config.toml
d_model = 160
vocab_size = 8192
norm = "layernorm"
rope_fraction = 0.5
qk_norm = false
attn_scale = 0.177
tie_embeddings = false
init = "normal"
init_std_qkv = 0.0507
init_std_o = 0.0629
lr = 0.00955
warmup_steps = 200
train_tokens = 289800000
dataset = "wikipedia_en"
Each number is 500 + 25 x the weight over the matrix's rms, rounded and kept within 0 to 999. Layers, rows and columns count from 0. Numbers have three digits each.

# up: layer 3 MLP up, 640x160, rms 0.0723, rows 332-374, columns 0-159
# down: layer 3 MLP down (transposed), 640x160, rms 0.0725, rows 332-373, columns 0-159
up332:504532465504501515490540475519495521505489487472547516498487511487543491519474513493455488476495498507458519481546525539486514480500491474507511506538536557510483556510548520491481487507503479506489536461458498459466543472477462489471498481477465497529489490486516508520504484463515547496539530551505483519528490485532513512499509495504459471544536491471476509484484493498476476514487462500496511529473528508525499517499501479457468528504581514534561480557506478491466475476480493
down332:487514511500549528530437535507508516500507526496489474535479476508479504466475489529496505511503478516523501505466466509527458511490527473549509516500520484513551525510546492503562523441517518480512454496487476473490487506489555507520493522529452514506513506529485517502492524487538494486486486533501499524492475479501504506539493521456514500471498558518549499510497480522492542523487506458510507445477496502482527517536531444487503479555491506524455522535530511560474484483525497
up333:493513501516498456494454456531501529525475446465479518487450490488502468467473499501491529479505493484486466488536519489458519511500499525475500517489479493478483539534480464502535543562459530472454491481491495509515512490502490473533504492492474436512508514498467513491515451504528483472505414549453505514530479495483526523481497535494496495512520517466559455457513469513458505535537490488484463545479515487482490528479457516496493499500533507496487487486514504445480500499478499
down333:563531525477501492534486505490482525498487422512465500491509499515506490496524511506497496520499517418468504474502535489511507477521540439485501483445487468506505474492479495500529471506494547546562508514505544460543511454537498494473507492477490522499557493475497534532482472454531540507449498518462501478493491507477477472534539497511558539483492515485480483535541521519509497467499492478483530498526534492469509477517514479511451517503520494460500474511497489518527494477445508
up334:477503501498477486475473551506515469510511458491494488476492526515510495464489495460475512491517485472447482456531507537530476549517535466478484520510514493523540485514506470494479506488499525486524485503491510475467498474524486472504492482444506517518475500471509519493506495541481530524517517509494468527460524511496503491523489492485448481504473523497522507482540524510521523504455502542517426487498519488484513509546533466509495510535483482482523500534512506513498461514532494
down334:506509495468453557524491542531506555506477497462514491471485535486470481518466524520495514533533481479549513505529546502502536520494500517502492444463493525441538521491460477502479485504538501511509444549491455534451471508491470533457481478448511517524475509527470466487478509549444486511531455470518498506511520540488514436497525481479491468516498516465533490491496478527542513508503504500455503485503547520541531483485497501481466476567476484489499481478457479485452528469542469
up335:513520521472497478516493520466509505479470485546530475508537515499478486526526515536515551494508457508495485484517514512500534521485489527499526521497517493489529529523494534493498488483519522484490470482468488533462506503528533476520531496523501501502483505499508444506496532535424508495461457516498484504518555515500503504491490530460485505512514530514472568500518479490506498498529492549499491516471480517459495518497486472511478481484504534506502470480506461469521488533516541
down335:522495477488494502514470483498558511478481525496521516502495501517492530535533531507502477477479443522442511538486514475526504512549489498528500473478482505515455510552511516503451467452512486535515519464510478532520491458450511529508534473539509476547455495505506426510490507529508504492562485495514508590498534459475524545515446477491483487547523508525480529473477519504486492461480507499525512556472515487502498506504478526499517499453512505490490494537445474461522533494497526
up336:516481481477524508526478479549478513496492477498490513492513456507501500483473463549502538508530531524461482522495525467480526512506540513536520493524507476460530480456500518528506547514530482495510482523529517543483496489527466492512508518443485504521473436517537473478513471484499453427503490511514496519532526525456486473497500491461498464484501530482491498525496515484486462493500496545448511519504470526500487501469498516491530483523533481486489486500500510480513511499515538
down336:498476509465508529499486542505497471531497536515514442500523518470514524530509497462513483488489500468533485483497482546506502493474533507516491520480505495498471508502508500489472449483497489491537520508526555514496516520526527491529486472548487496512494521504488501502494489507527500498507492485552494548514437505544531506513509515524472479554492492480520539485483491490511506496510514514511462453520497485477502458536515494529487495520526487464486479475497533540485477517471500
up337:507512505478498463498571502536481497480509478461509459531528498489449507437496501485480522484516509482482543495455488526513470470527544495481547540476495505479492516518502445495489512500480497527534485528529505497521498458466511480476508502480528508511471499505521450512521531504507489478464504493539466476531489549510458469516532491516457468517498486531495518489526512499529494528483469513503552500505511505483493460517490474545463502492516517480457467507487521473496503546505513
down337:517501496486528523491510479430427517488503541462572529477500488495474479564502466521487458496524541505531534491498522497507479471529480503507502460509476514504500430465510515515494529452546498463450489503462482463528489476531488497472492480531447518482512507472493529478510555507500540528457520467488510486478469462510516496487488512475475507512473469490496502499514449471504521526489527500490516531490492459492493512501477497512526501510503485524494490510476526470491539486501510
up338:518532501483530489481454490507495466479518492477519487508480543505462508506511497459471487507519474467455530494519468512515508479489476513460501495468481500493519461492458515488489460485508491530523507499483490535480501477462514516513512477514507513490495471480491491511506474503476492496497514528493515488489496475417503441487492471453504487513521475488467498493470534485469505459458500500496520499511520527496503527527485493535460505486496504509498483559501480505479498530514476
down338:471487495485454461536501474530480524502453505444482551479511507483522478521512507499515497479498513500505487524506460503448494485491513501502484507513488485519529485474520479480531503505483503541491518514470495529514518478510506477485539461508478531481540506536526490526488468470477524515444473488492529446533518497537525482490562505529469521485501508482540529499529498486519492543530522488519510472493484467550463533494504492474502495478504499485465513453519461525516495487508498
up339:490465514457519526482488498466498470518520451460509507448510523458517516521502511440503530466445459454502467489513492522536447518483529493464507463478509514477533492515484492531477473432431510486484507505473478500494498500503437464487454492488504505514526533539509465505453488506481500481485470501500480491494536460514502482544474483503451481489495504511477546452503484483542493506519498495519477455482469457519497477502436485448479443467475525496482472467458497509485518473533540
down339:478567564541479495482533498495506502495488515471486501500485496521499493514524508522495483502521476514536511507492516475503544474501487538523513459496472525499461476509498505465525468500490462487520470499531490505489518533484509519520467499509518510506472493476504486512517474467500528501477510470479483498502477533499447509447509528460477524505518483514513474529506496526514502493489517472490541481503511521508471522480482526490480545527521480488478503491498473505477473506489532
up340:495504473498456478494550527493470434496495536526521522544493550523527480521451490458507513437420534485519490517482486486528494518511519511488502512490493495502494508529471455530452507550520512503531510517466480515450516495491489505426464488496471505512508474496479519478539511515477530529495487539538514509489531493538490502554518499514480508535536512475481517496501516499535540497456508557508512477519484498514487487520535519496512508442488529463495498509476506507488481494501479
down340:486490535496526535501507502515464526473507471522523457518498492530487558483499523517467520521501481532477518495473461495508500486487522530517523507502492467524493494480524497486505477490525532497470488508534525508535512511529506493527469457547526465504489483496506482517478502478529537453490559487512503500522467523511497483468493527522492512482515518492521487520519489530481476497526504468475489499556486499508500487483489487487512468540540465532521501502514496499513460524511480
up341:542500574498462505517479515488544518465491484496520540497501502512485515464523524456489490494505530512527571530542503480501494512457482483531515460517550488501465498518509472502523483523524506466470492502527513504512507504487469553487558463495501516478494517512517495486502511572486486474493481508513494503510482497472502524489495502476469484535478504508509509515530561518523532496506514546496522500537500503524473512480523539503509492473484494510522491505478555462492451500489469
down341:527484516521542501487521518484517471521518490512540488501494496495520514496538501538530493480505515511465502480492498505516522539547474497478463523489479507499501498489482517529442479520498497547513532518483477485545517544504475468502497496516511441509504453467513469523532517480498484481511504485545473516485482522479557496488538491513512515494518471514501524465500464496514458517520489492504487522474484522527513498525515471500496558506517475498500478485503484523543509506470565
up342:499527534562541495502507498544467495508527532485562494491537530506502525503528467525520541502497476518496508473498547511529523521535506537478500522489491499528521498507514491526538493553506536517506514566523506530481478518517548479514508480481479509468512504466506477513518538506516505534578485478490551490493506506496523535498507570494545527494485540509481538519513504556521557489517527560492521529536514510512509476520517515510505517546521512516550507498523521513512485498508523
down342:480505504525508502514462514510499515488522511537476524492519481511516506488488505514485478490504526471506464506517518480532481484528490463539509474514528516491532486491498503489515482475495464496509509520496500479504492511505521540495497498540499477521485532517473499482477477480526494484463528534552473494489511508480490500532494501499512494462540476507515499501478498501487517525524505487540500506484484479487530499498491495503505483491505494504475501493509474497513506518496475
up343:506530504508516475516490507499473529484477556517499544504475512513461475456463478475486497507488487517492461526534497468485495436494494514527529477500483525469510476485486467459465474464480507463507490500518479488483500496498479479482483544529499471469513484521475500496507468540501472495490448501504464518507476492516452513480538504524467501529526533490542540475491456481516423490461451503496495492467451496518516490498512522510472487535516513458471525475491512471482482489517486
down343:517459501450485491466503481503493519555483499466481501508515465505488507472540500498507525462505495466562534485501496525558486545513498499475499525496539497492551526539511504525507477518492515540513492527462521502491469497484505458450517469523468546553482508459505494504475517513484500493471513480478523499516541510469534479470538518496539493483472510520458478539500488493503505492507510517518471506482493512511536482472494514494490520509500507517497487505520471474533498498469497
up344:498499514506509496514462458498519533503512470485486496503473509538485472457510549503530529506485505509482505499541485490526482501490458474473483483461468524469522493511458538489454466476511482504493487498500437501508500466476506466490482468485451532518505477473504503496491494503486548455503505530456473522500461497474527461441465517472501462561487496514503494506478447503512477492483476514487460561489521481439490524470487463481498479484473496544493497503478516487489500489484493
down344:502464507480480515535486491514516473502491505527500531468524462454504462497484522481518484534518478522492554474482483527484468440523487525516502485510474468497475498491498519515500521518529480480553559508527514503538467474487523522520530467503488457476536492510500506509479505494470523483524541489512483504537511483491481485522491484496450523508482469499497544484542511464506481495522454482494499467452533480468517535501462520504489505469506486478544501501494501467492546514509553
up345:471513497503476514439471471448510493528510505459497496489485449462530498527514498493464514514528479545469503475510446483493498502504514452462472478497501517514471507481486490486524515470527478504510533489451485477493492527524512526485479519480501443485487458494495505457512499481501525496489492478460500517472485482460479546475501522504491502468511496499485483481473434516441514549505479486494529492493494468500512496499463452483482519517483516556500491483510501506471464420487480
down345:515490504470496498496506536494490526423513486562488502482496493547466505497513486483517524472474527468497521505511529524461504501467514548492500572507525552486494464515481506490493485483477500474471532479521502502534507466507456484516474480508493505495497487510486541468481486483481471488487518476510534468510505516506544471502503491521514507531509489465526510497497492495530518476491509526495507507541461514489533486494503509501541467500525484492500490517482470489540490506493505
up346:523501482490495476535509510479476521490514474477520496487483515446469474553476548485527548468517459483495499513521509497507493487507556500484487540505497535505526509485512520519476515463528530519511481455488469501439476494513455498541562519520500482535488452509500483478507496528524465466529537482498544498485483492493497462513443467462494474535551476528512503560479524484460501537508518490487479533472494493499488502512515484500506466483525492505493515494492474497462478499519553
down346:468513524500479551500493501478503512495504502531471471498489528493528478505505495459513475490483469501522490542505455454480542477551459464504532526474478479492497540525519502544516515497493493512491464536488491548517525481496505462483447482531532488480511545492478489500483510488507519564507481542554439498462485531522537529511494497458517518508462498490510524464489505504550493433501531512467512512520514524509473496516501426496528531509508487494523506484535462499515540480493481
up347:484467458448500514567487493556507523512498492505486480513490518492507479513490489468524503474450521474473515511520503531506484492504534526529515488493518498462550531537460449474523496494493528481498447549467512491504485473506500507521490523499458476502530509454538504450492516497516510498484485511538489470472469525514459489523550495504491483504510508538484462507486495501485507461521483524491484521534497475512496490524488473486505468479544525471507474467489540515482461551550523
down347:471479538535498485518457524480486506504522473488509534501495535491480515495471497484473477521543474506533518486522515507468553519500482480526492517495494508519529478504531553496476530521486494489463481445501472515540503534495502492515537503528532482500494516485461488496523493529456509497504511507522473538513497481482464516462453510482518449525537504460537512477480533491541500501475524476526515467483463510440512536499531523507522453538486521525496477505486515534493503489483483
up348:529477495462521548544527517501516560484503497448550498518487511477492469477539469464502468508474492464510529508519495542478495538513474504496543511452532516528494455502527485498490507530484482515504535510492478483557508486481538519523502499486497501472493517475487534501524479497517475511488477479487465510517479454475488457507513495495519536498482483483490562516484500518475479476551516513507508477520485516497493510487525477502496493509470491477480509470524526513519555499551511
down348:466487516521455482525460513495464516517473530534517482509510506482553504499489536506501483502518449503465476509507477464540516486486468474494472487520497456509510533465495481473508522517528479490545491501520513489505522507475482489481493563498528485525476519455532507474450552510492514452504529525496494490550528539510476522544517516474484471501501508474484516495499516481522497517531504482525477484494466480497521534523484506520498526481543546520470503514486463499465476522453511
up349:503472488479499455521480458486462520502488485499520474502506475483506469447483526521526465512513496500466514500516525499490520499504465510515517493523515512501475504526496449508538528523494497479491520479502505520480524523497477526449446526467523508542476528503503485496498493523510480497501504512527505535476547498490493479464509499508509506582531506482504471493511496479574460537524504449508461489495514506487505482507495489498529461518516480493492509522465526473519501519479506
down349:501482508473468495494475483487495527468510503463481478484488447507477503484489483490536520484523484502498480486465516523501481534455542503508563533493511524513555506535501449507517484483524478491497483500533549478507453499459500483506492485447492502511506495503547515535507513524501531476473528541518492547473484500490507496565515508491505453468470510506499523509509535467495490519438524476474481470502517526482477516527497504556501517516446540497496516531539455488448508497465501
up350:477467475493474501513511511499485499495480468496498492494519535503489453462546501542521478520503514496525460473481517499512504470460508501532494484486491503495481465485510509540460457522471511470557511491474549475541453489548494494432484491502489502515513491553487481525511520456509513511520498511501525491479511522526461518504519465470439508511520481478477487504509501506476519478469499463475503496491498536511515469495465538480470506491435489487536460448502484474499488517481420
down350:531489546490481470490528495489517474430525500484531489455508502511504496515498483448469493504515501494484557505492519501483479495541502501477523498463500489502487515461528500525483519502519502519524490483462479511458495528482492495524501538484518489502500527485510502527518475518486509558517493482506482448532521476541529514530468500507492503495501499487502526504489483501503495539522500510497495534478495528489503522520530476509504492473511515505457503472495526510493507483494526
up351:505507487455469459494445495568491545517489508495490492531460514532535511474474499512513507531507488527503486493450505522563498535529471513497488504493519507532505493494514466504532486531517470543441504511463473462520531498523478498488502464509497529490500496497482498525511460507511467471490467483469526505512461485541457494506476524478523494530467507499511501535489458525499503512494451467546482490485532521553462495518493490533497477491465472506485464496486490472504463509517519
down351:483519482497534521519513527472499513520544481492499501488525477474516509494505478531545509491539472478542513544487507479503475504440446460478474511562482528469510501459497477479506489545426499427460484493491482512508515522503474494476520532519488521494479486504506448486486456504515564512515473517506491487502447485505529450480503541438529487519506466543495556514490499511526528488524494502509470510524532460482526516478491485542503523504439528495440461494464474565472483494503533
up352:524536515500467471548464479502516470460495496471502532508518490509491506484487535499492459484515536539461523522495479479485472496477501498519510501500498503485516489519489487476485487501448523448504515521508462459494479544566499519519521533483516504484497530510511531498510498458498544491489511543516513523503479556470529498472524510520498471521513541497493462496519485512500458467487490535508514488521471500493520496521542542510494542504532481455514507503527568491496538507492483
down352:492502502555504510446484484477496481501492508544489485502497530459474504472505473489498516489541478525485525505508512505498489493541470554500564486496505525506504486519533553497516474434506494488533499483509452537506514493488479494484477478451488504493484487500501490467493490498500490493468552480458484521526503474546485480511509476498473550487460500497529472514525542509482535533484484459504526472463510493541514515484479495522528478510500492486486499527470486525518474507482515
up353:498489484518475455514480525510485486496539473482504469550515530503524495506472488495514492512522470490493524475479540476561486497527473504503476494490524516572470494522498468510465507503509491513549516439513548508515533494511462494492533492506467534502503521490523481489531480537496515490503529508493502501514500442482458502461550517493507482538505464481474508494495502484512520478508539551513455469546539496498475530532471537513424536517441491466492518510502495491477470476523467
down353:485482541466525474516531521510548487483501474476550541468491468476482489497482545546552497487533527502533516535480486507498501487470509505473509470523512532544482502514469432502518477527491492453458478451540512460457551463495462495544508492488479504533495519522471501518523521518532521482493506486492482485468503492487490506540507485498467551470482516478522509547485515473489502549512496430454526496523524498497511503512483514476530489509504535497509480499498468541532498537510527
up354:496523516514514483531492547512481552498498466493519514525516479501516534514475512481500464483426493493457462474487497493507472512505505509515509492528497516484478509524495488482463522535475499519513473500528479478510529508492499450485542484492512493468476497496523476528516458533503494519491501498509477564489516523509508505511523507451482527581508539556537535493500508500516488515485489545474493521481461508462520516497522500501450524483501520485512459482468514461486491489472514
down354:528472506462516487501513448516494470524486515532505490503522488508475528487523482502477496474521532498500516477498518533500523462500530505519475534507484476508482491486488477510532499516526520515491518464468529540514514487489496462516519508524447472475531494503516499457501559479474520501476503504489476463488476499512490491478478520530499531493501515449465524463445487468463467493517539478475523509515524511501476489462484503473541491519522477471501514516539501519517482500553516
up355:516505467527522515520521484483482462516464485495503477475494504477524473508520464500483462492471481530523497487488496460513490502547481487449537444493513484517515483516489527529510513512468511474439484451483502474489523520461473500540479502494486531526517514497500488546492498487522457447504522447506465510504515540610498475448475488516499526489464502536530495468501538499547487538474515517503498506475498465502482484484549451502496480465502502491476548502484517498471488508502490
down355:468491504489507497463505513556514448475522523480479544463429533502489503487493530472500521503518503456479519456482515494478472466466477511486485534531498488501486499464507512468478502528491451491511469523484527488502479448507504517483514549546511490503502536515512467442485474520485502511479481502519568477493498498463479494459534505476494483510488503491492513485527467505490568462493482539527523486514476517548519483541480524509514494508482489499518506540519499471493510522496527
up356:495473519534458503442495482498521475488508474465533517488505503459520490489515500486512476523492524464535498483479518511520503488515538483540483523502532523470499475513530476519485513445528450498516493508535488494492512502503509501468491495486517520534461504517464497492482482472461515502512494463479504508476498489452499447495491503504456506501523430493488493484487483480504479518521473480497540500496497534465468488482532516504504548484517523518513515467485501477513538524493473
down356:471494481466535478537460515524453512498513517528502512514458482540564524498501496520493431455491488509483524495524491531516492458554498493577500482520534474487538468486478507521505531502468494525558546463461477501507471459502517529476491507478526492502460507479464511466543514505487520490487521483508490524529471478516470504483529497521461552517481509487499493508511515491518498524496494532473525529506468522490541521533490487500476465506514491557520499512531514447525512512470497
up357:522498526504513532469514462511501496479507495501504501481517507477525517520477528479505493514513508538554505511526514554503486470517484533534472529495521472428472475484507504529520421476482470488524477540485550503477515494476497482506516495504501522512502520518484491488509517487480493479513507455522506524521495517489500527472519488517488511519506443504427503497468460501429502449517510513452536535480507509498509468519477478570501569474511500496525486464505489479502486472485560
down357:507460526479476457478517466452480500506509503506453522528488519505500508504525524514506532505483500496504512520495480537482519439475491565521504454506532473502489566539500497501577472494548489457514520501472528512492469509475569538491499505523521485481534479464482458511463544442476511455488488460500497560464487481525506454532502469523476462488566492498476480498506486517525487484508488522528531500490569466539521487535501505451490543530488505487524478471477490538540493505498544
up358:515532485528534519526474487533507499540492500465489450488527510491526506481478504499463473497503473487456469486499509501495508502497450548496499528484494515475477519533492497444476506531505518503514539526506531472506497512518490521482503501508506514505479482478491486513491479518515485525508482510513497494497474511518529526519526482502484522474471485523541539495492503478514480543502517484548495569513481498478491541484496505456520480470496499510544465508492521502509514504480537
down358:505502459497488481463561511474482484516497522498504521461515482495493523537475492496503524499521484498523545531519530505531493527495546481523475493535511515499494508532524569495521515513504490477500478521472496514469556499503497521499481512469488462499481485510475481526489487523460488482505465523498487472524456485514497507477479510507461482483545512464482476510504522524531518482504504535464492483494535476515516496518535485513507491506479498552493526525540538503492496498497520
up359:486483483502534527480515462478542512489504459476506477487505516480484518489503494519492509512474509491497507535500497550526515469514530485497491568510474504506468524535481503477475494465475459467490525524483510516480503557508472533507511507471551506502525518496519449526518547472482505500508490473464537503477499510546493487513494474543472506495515530516501473516482481536513504429457496511492445517490497477506542478490509456462518490492460518488506491536486511481474496477502481
down359:501486486456479490511461468455465484502498528522485548504507459475510512494519512454477471510531499463499469529519484504535466501530463478510484495525453480484502514484466509489462554483516431505479509468468476526521491492470473475476548445499480510512523560482523515476495515461480474476526480501517489491522505536496507481523499494535502503541470528551451505462456488509496472477530499480528447515502466475507488531502513526512496495486490503503508515475475471508476502506444458
up360:478506481468512516508518485487485506530510509502441441541525470491533536508483500465471456503512539500506529494503520531516512510503458526491503451495494525568532506503434487485542495492551511502533536488504509511515482519526475532490528494516530507484478553492542488518498507471472502504510478512485496550509472491497464505497505497587506537503495524507502481509491471521529478513491454525473510543483497533461501488478504497466506481556522472531521478464518478494528497509538522
down360:485526519512507528530513462490464539518477554528498528458529524485491520504481500475484485477505474499513459469542530522529500475537522530541492451513514517478490511478517546534486514478510487536508465530476470507499477529483504532486501479524456487499512493533478495473476491512478461467500505507500500514553476485529513512487507541473520502469486500538495488449474494509473536495527512493503516511515463479504498485488530554513475500486491514453453515537511504506491498510492504
up361:477524533482518497559466477512505504539495506496549499483531539496529505511504501470449489520472511485458520527509456569470520474488539513495527496515489493498507517515467508514510482518484474534533482516480483514510482477482487533535550490536492494514517450501484524497498527510520467488526460511508491535504516496508510529501547498507459483518526531542503486501489499507499465535541496484483495548531512477525481506494515494522507473451438521512525500520440475479513502441553504
down361:483485468533527475491469486517478510479497511515473520452526501483524511490476517513526492533499482504548502499488502481540489527484495501487481510503480465445495504484511515512498535480508476476498474468479458495536479505501507506502507523492452474480486568490468485519481518528503480491527538507530491484559492528509485480494525506524545533485519480490504491498520493514505492476471514547531500543534518488504496494487498516509502482498484480483482473505481551505468494519493520
up362:488541475503507468499476542470459528496513463449447488489501523496518523501531547489531491478442472503519484496476494483512504470507493507530495491511483492522517505523469478549477544532462522470510498498522500468551506493514472498475486499520547528482488506500506492441492486541488493517499478504524466550460519534525509533533493513502502510495487544525541493521472474507479476541465522524476474494525490534478495526494531501511457489514530485460501504489537493509495516458530493
down362:490538531557434514498449517464520507467506513522510513447506503511509519470486486537531501503549521547467523484510470526513512525436512534487487490558445505497463447476496555458538494540470489465494548471494481500507532521502486487489471491523539487524485474507497517523527520478542544470518494536504479489512529536485479518473543513476509509539494461496497503533534441534512497514483511503513498505549527459513490509541460540470471532500509470509534553517500491497495498517516546
up363:480491473436531446506512483491517517463496490485465499488483496527486434500502511491492516529447508474510500513526496498555489517469511488532505500477519487503481494506471522538478521472513489548452506486449506506464513432486550467532543528543529491542584470516520475443500549497495514478506475492449489481542500472537520510501506524476493518513497455507500529503468485502491503528511480446458539440494532454524492536504486502525492531505488554531497484504510508476504464499492505
down363:497469499529459494523528514543482462539512504466503534513531520462490525563498488482472499539489471507480482505502500516475482504490451523507437481472539511485506503490471479445454512502465490517489499511489515478584478477512493541505471491479479523497535479541492491501500459487452474488511463533532478514522491474488482480535423430503500539452515511480525517493512505526518459490484539497506543504475461495493448495467439535504500462498461465513523457494466516483499502490508540
up364:483543471527480501481482509535499485527539522479506483499498527508496549501521455474481474508487459476487544507483525498499476490471519454539467513480484513475474505476494491497500522501492522529556479500502479565478531532457488503500481513489536527522475480519496509528498472530500459509532490508520487473497515483491505462497470532489475494457509526486500514534543540483500515496497564526527480495510509475513502486509473526485458508496516478472534531513515475503490487501510440
down364:524516514499515520501517491495503521471495510508473506495497476519519509499452483564525474498528528559499467444532490524524499477519469484503499478542496475489547505438510510476497509500477472484492524486473519510466522482589490494448471515528508493493490501483499489497485536490544489510469508475488490483486505471506489513525523473520532517481466491469527471523500458468518506528480502475525525504524494485502465555465503514464533506483507532518491495495529510477520491521514486
up365:465502491526525505486480478513456529469505497507495472523454501557514454459483531522438512469499493491557517510467487484514497493498499514479511498454495513479523474532525507495481507514495475500480525520513491515506492477503547476499448486484540496453511499514511490508479507495470492494497524521514524470522497474487469472518472452496522475549507489542470554513485438500496544556463498509504479485498486484482488507475512488472503489555536480491497489518513447487507517481525563
down365:497497529433495517477543500474439510515524525502481519487569503514505507478505485482481519524529501503537509538486449494506488521504524531528461511505512501498523492548449546483442490509501505473481506518541474485523525471496484470491476492496473478480517557487538441511461542494485466520541462530417486466517540533509506475492497496492544499446468480525510499565478515481528521494458489512481529551457531500409499454516502541495436506512548565518524512521551492525473544508497540
up366:511504475489506478483473512501463465494521458482453483454516496493519469478492479498493485496504479511464489507466498543501518498488491496515518500452526530479464478506564471520440494498468522510521496500524510502511496482491480466505473493509502510511508492482502492533504518532509477510490505505508527525496514494461514519496499492491534533466497542521513490477482509505507521509495482525507453458530501449461482457494523502446496513510495487474451506515516530445540494501543507
down366:517499519489535514499487485493489513504492491479519501532477508488467525488485487495463488518521517481506497523528488456513492512462475503508490508502531500509538524429526506493494475492523491450465480543486473480511461506495521488447495481520521516499492489518531496482472545545465515491496500499501509497450473507564495526462470535492469505518470503539510534521516520502489459525510491483517539536509483497510507485459540555541530471488501552487499495483472530540501482492454484
up367:481502518489463469500494449512509476477507539528491518500513513586451509496496503510506468536542495527475520493485523506454486489497510487521496494467520474470469522529498507504532540491489475502519493563461536562513524519515486546515481516469508533500551567499502492520536478509473514505496543530515507516482480497519454478498524515497519537478477548491515537513540558516523474520485508527529525476474524495546494539502493505504480512496516497461510500490424497510525509545494517
down367:502509505505540506490480546489524531492497493454533480504532476443531537531506536485515485503498468502525450506537477521504535449475524431497518499560494509508560518450532506500488503494476528465527517477502534449458487495520507493454460504513489513491459480508466518463427531501499495515465475506530502480492531494492490547548494515506519518486490480471517525514517489492499507547525482477488514476525496500445489501527488524539511461523515484509520524543557482511484491496476519
up368:496534539574515510468465510526520515483490476516510464466483497502484484510456525508516458445492517503471481512541478530484487529508552548515511506436518562486529558438518507520440493531451518491496499477483478546516450506523466538545537467498496511446466508551497530472518494442460539478453492482519473532459523563500484524496454519543533442505491511501531521507521502537515499455512446504492536478534519483467505536536488524497537491517512526479505515523481503480518564490471495
down368:508507508474508548487495483502528488468461489418552532564541520517517466554451497504529485476504556472560477551500469473494516516498465482543472550485505487464501497462481541413432538506470525521540498484515536559506435512560420509516548505515489499498505463526471510529498451534518471549517522491543530509518514454507522504513457545521518492463488493517463483483522527519497487476505459522468493493496441574529493523444495489454518429531530516502441517506510516469507555488496500
up369:480525484548543472483526505482507516529484524490489461533484548469491500510523492494504516505508474443491523472462462536499473499484543486483497482433515450501459477521466500537501479447509515538495507544495538517496517505460508545521482541498540500501512501511493492455514507495468513511507470514494518503516494510527467505490506475490525476500456485541497556481524507498481485505511516487459500502514520493526527526511458498494519497445515502514492523498488511483522540508470496
down369:563489501505505473541460447507499514488528522518502529488492485509464492512405513522483474488493480535508536452518483488487464477488506503500484548539504495494489482477523493506553518496508484528462498519481481531499482471521509500511498462484492505519442514462471451531491516498478520486458484534492528510468532478501510498512528510493506464495494467494505494501531466463475518472498537529497515472486512499508497504487467502509477509505471535501508497464506548492490532516480453
up370:479514429509522488487477457489501525452591497486487492508484504503508494515452529472499489486512491467471508489557481498480524492486498480505472493494488493461539514471444496504441499499455468499489481518514515496536519491492447488501445458479495477497471493525485479472552475477468475477496535495548495492506515528515491521539472494505532474479488472508497490446525475535528456519523512497532489457475514535478507456454479532500499480558515517437502500495525527520517488510491540
down370:490511526529496497474513518504504456509484501527491543519491476487511503473487460543493480506475516506506465539443522487522507541536527517540514523478565456493488438512525487479522504521554503508505490509472515442497478503504495504498527483515486538519513522474486474471494534485482520538551456474483487512453501492462483518470523442505475512544524496523499494549484518480506518512486507550527536495492477474505505512498503501507480517504463527535509494499471497471497468469487506
up371:505493535480485494541468530526493524484499458476521531501500461468466460480499474505507487493465510535457492531502427537505525532491513519496472476466529531561525439505450524482466524518505479511472498447482476493498490483490508474483444512489526468489520429510497562455480531491510534504545468515449500484487508483484501476493509462488482528542501483541541486504491481494518501475528486517496522454506476577535493516503502488491495477489475502529535485487512500531508523503485478
down371:512443456540454528512511502486476516475447525494506465532477495495528518478504481491505515526489484524486437508507487534508482457500500520519556519500459505500496520475501524475543527512515489459550511477542483521513479522517515452481532525501495489496493487542474508517505475474544538476478528495475526511547500476498472520519478510505579551455455487510499525494507493473492501535486466495493483480498498511505496491493511452478547443511541563501449519536464534513500538544535559
up372:527522549514510568474450500506483498507529498514545474512497505452499484514510472492478498517491480512504473505523492499472494515547509535462504478502463527494567499475439481534501457489525483523523534480477444535480529489501513507547430574483505539518484500498484516460497470527466493429529513517560467484468488491448466493498501513501495467474535524500509514501468507468529519503523522522478526536505472536521539513488527505483480490511500573518507491513515498504538520545507482
down372:526521471488478455497525513512504496493502505506491533505519471499502509466474489515482502516517482521509501473496499476516498491469499476525504474475515484523446490506532502486472513500498492501520505472504533425499484510476491511496516502513498499478480542488539499530508528484491488506443503463486499490515537518513512461499483514531528515526484495478485519525495475489479518507474464467541488496505464472494502482462457506514500542462491462466495498487505507479479502490509473
up373:547500518504505525509515506518515497538521520506503530519527513517483495498526527496492467495492481524483540486479520542526495517471440490484476503546493463538518520505531524471478524503494512520501518503474512497439537473488463519495498498510530469517504470494518518503530494459503472533474463466522489529510524488527509502495507464491535454516490453539513500518497532509514488495472516495547494511477526504463523479474481480467460492490484541525508472498470504518543492515501484
down373:502480535503495517499474556473507462470532533483474499515495498495467529475493526512531475490534528460521505503489488490493502446466507499494514522512542511484499543510547544480469470496471498507544513487504510504520441489525499493514494499494515529511507474485523494501476487513481504477491504540524498497499480485449476515506489517505532488474521513453532521497525513464513536507495497485503536458490460556493505520460512475512498483531471503533481482513514524457469534483466510
up374:505513472433481488487527531476515539496497471476524484469508517528522492513509532503450487504516532490480511523485522530495494482517446515518488449485552467516573508464502485514511540495508517482519501486471461492472451482540494495516508513456496521492475537485476474492483514449482546474496533502499487515490460485497513535483495495503471481536532498469508532483482495505526499523535473511526491503500536504503484491451501531536489489494463530474484499511520502460519526507457513